Weights of a small GPT-style language model, trained from scratch on English Wikipedia: 17.1M parameters.
Each number is 128 + 24 x the weight over its row's rms, rounded and kept within 0 to 255. Layers, rows and columns count from 0. The size above them is the row's rms in percent of the matrix's.

# layer 3 MLP down (transposed), 640x320, rms 0.0969, rows 403-406, columns 0-159
size [103  92  95 110]
[[112 161 125 135 161 108 103 107 140 110 132 139 117 146 133 139 113  70 151 120 102 112  93 115  97 171 143  82 146 129 128 164 136 154 103 107 110 103 100 160 140  92  88 163 147 135 136 120 126 138 156 147 158 170 146  92  99 112 161 142 159 130 116 164  89 155 144 158 150 165  93  98 136 120 131 162 161 122 110 134 112 148 132 122 131 114 115 138 119 123 175 140  95  79 133 103 104  97 105  92 104 122 189 178 163 140 117 131  95 157 148 118 149 125 165 123 111 143 121  95 109 139 147 133 109 152 107 165 116 109 113 144 113 115 123 149 104 106  99  88 127 120 164 134 126  92 119  95 138 148 141 105 166 132 123 169  96 121 117 128]
 [125 130  93 101 121 139 114 122 125 118 133  94 152 124 104 116 201 151 131 142 134 151 115  75  94  62 149 115  90 150 118 132 126 123 169 126 176 153 127 180 132 118 122 147 112 177 119 123 155 121 126 132 109 141 177 113 139  43 175  84  84 116 136 141 133 109 125 137 125 130 110 103 101 125 129 109 144 149 136  89 100  83 113 156 132 176 125 135 143 134 150 130 140 115 144 119 142 130 163 108  78 133  94 117 141 137 146 102 130 120  90 137 146 122 130 132 107 157  73 120 139 134 133 161 128 152 114 138 109 100 152 148 116 118 132 137 102 132 122 119 160 147 159 107 138 154 143 141 192 142 102 112  92 139 121 140 101 121 189 143]
 [110 138 126 105 153 149 113 111 116 121 115 114  92 188 122 141 114 115 114 165 103 146 136 144 130 168 145  98 118 148 162 141  87 123 158 104 182 151 145 125 143 144 117 152 119 110 118 137 127 131 147 148 149 115 104 128 114  96 122 114  76 114 121 122 173 102 135 118 119 109  94 108 140 117 196 111 149 139 105 180 128 106 119 108 125 142 116  82 138 137 133 122 134 156 107 139 145 148 126 166 135 126  65 115 130 135 126 138 112 142 106 111 127 126 139 133 130 141 143 168 166 143 149 141 109 101 109 130 173 129 108 149 167 115 140 108 111 106 114 131  87 143 138 144 127 142 110 124 126 109 158  90  95  86 121 138 115 111 104 144]
 [113 137  97 171 116 105 134 139 102 151 154 114 185 150 120 147 111 126 120 149 134 145 145 141 158 167 148 115 165 133 153 153 149 151  95  95 167 122 117 130  63 123 117 106 116 161 101 129  81 169 141  89 132 114 164 158 127 147 150 130 113 149 110 129 133 114 125 129 101 169 115 164 142 150 109 153 125 142 147 132 125  94 121 168 140 195 108 127 128 104 132 113 106 140  92  79 130 125 134 128 132 140 162 195 159 152 122 164 126 148 128 108 100 116 152 131 145 135 123 105 135 112 139 141 107 123 132 147 108  79 141 141 118  41 109 135 105 163 147 131 179 144 137  84 138 100 110 150 145 111 162 121 144 131 109 125 164 141 130 130]]
# layer 3 MLP up, 640x320, rms 0.0966, rows 404-407, columns 0-159
size [ 84  98 100  91]
[[151 149 120 161 144 116 153 115 123 153 143 139 138 112 110 105 121 151 123 131 137  81 144 144 106 115 130  98 152 115 124 150 150 143 132 131 138 111 106 136  96 174 179  92 129 127 131 126 149 153 131 120 136 129  80 123 136 120 127 152 116 168 123 126 166 112 125 108  88 161 134 143 112 150 133 133 145 150 139 153 127 128 106 126 128  87  81 104 124  91 109 116 104 111 128 168 112 140 127 146 101 118 164 158 117 131 130 129 107 132 101 173  99 141 100 146 159 134 159 135 118 103 146 137 125 126 143 105 124 102 167 137 139 175 134 149 137  87  87 139  94 144 126 168 106 118 131 103 150 125 108 165 160 138 134 119 145 139 124 156]
 [117 125 139 153 136 118 146 122 129 147 133 157 130  78 146 141 115 126 126 104  91 115 144 141 128 118 155 119 103 122 158 114 140 181 110 120  89 116 150 137 121 129 155 120 136 175 151 118 131 133 155 131 103 140 119 109 160 141 133 125 147 137 137 118 179 149 149 140 139 146 164 139 134  96 118 129  90 141 100 103 114 126 134  91 116 118 136 115 113  87 123 123 132 121 131 132 142 108 107 100 101 105 143 125 125 125 134 100 125 150 152 171 126  86  85  89 100 137 145 107 143 125 105 161 108 110  84  92  94 165 132 117 110 174  91 143 157 129 124 109 145 118 116 125 119  94 134 156 122 161 106 167 165 140 128 126 110 151 137 106]
 [126 143 153 121  76 136  76 120 110 151 124  87 101 128 131 124 127 135 126 143 196 151  93 125 138 124 125 140 114 181 199  86 105 135 131 144 130 141 101  98 137 152 137 115 176 137  99  97 144 118 111 126 133 148 123 150 140 148 127 126 126 138 135  94 157 114 158 179  96 133 137 109 112 109  99 152 135 157 117 138 147 129  97 124  51 116 107 116 107 109 108 165 126 139  96 155 128 130 166  96 110 109 142 153 105 140 136 128 107 129 145 106 102 130 113 127 123 105 150 186 121 129  86 107 106 117 157 128 138 136 133 119 105 156 100 133 105 133 136 188 125 114 116 115 125 162 106 167 103  93 103 110 141 123 144 139 126 121 130  79]
 [116  97 125 123 102 154 128 153 139 122 118 120 138 141 120 168 174 182 151 133 145 163 168 165 157  69 127  97 155 150 123 104 104 167 132 147 146  93 151 109  91 136 118  90  81 152 138 162 128 178 108 147 145 128 128 137 157 133 149 144 128 120 105 134 169  79 128 149 153 127 140 118 154 144 120 126 127 101  96 108 135 102 139 173 127 166 171 113  88 129 107 124 147 111 113  93 138 140 140 130 129 117 157 100  92 119  83 141 157 153 136 141 131  88 124 103 129 145 113 119 131 112  96 139 110 149 135 112 163 137 148 137 122  92 106 157 131 158  85 101 154 125 135 110 132  84 133 102 120 184 100 134 102 108 122 103 111 153  90 106]]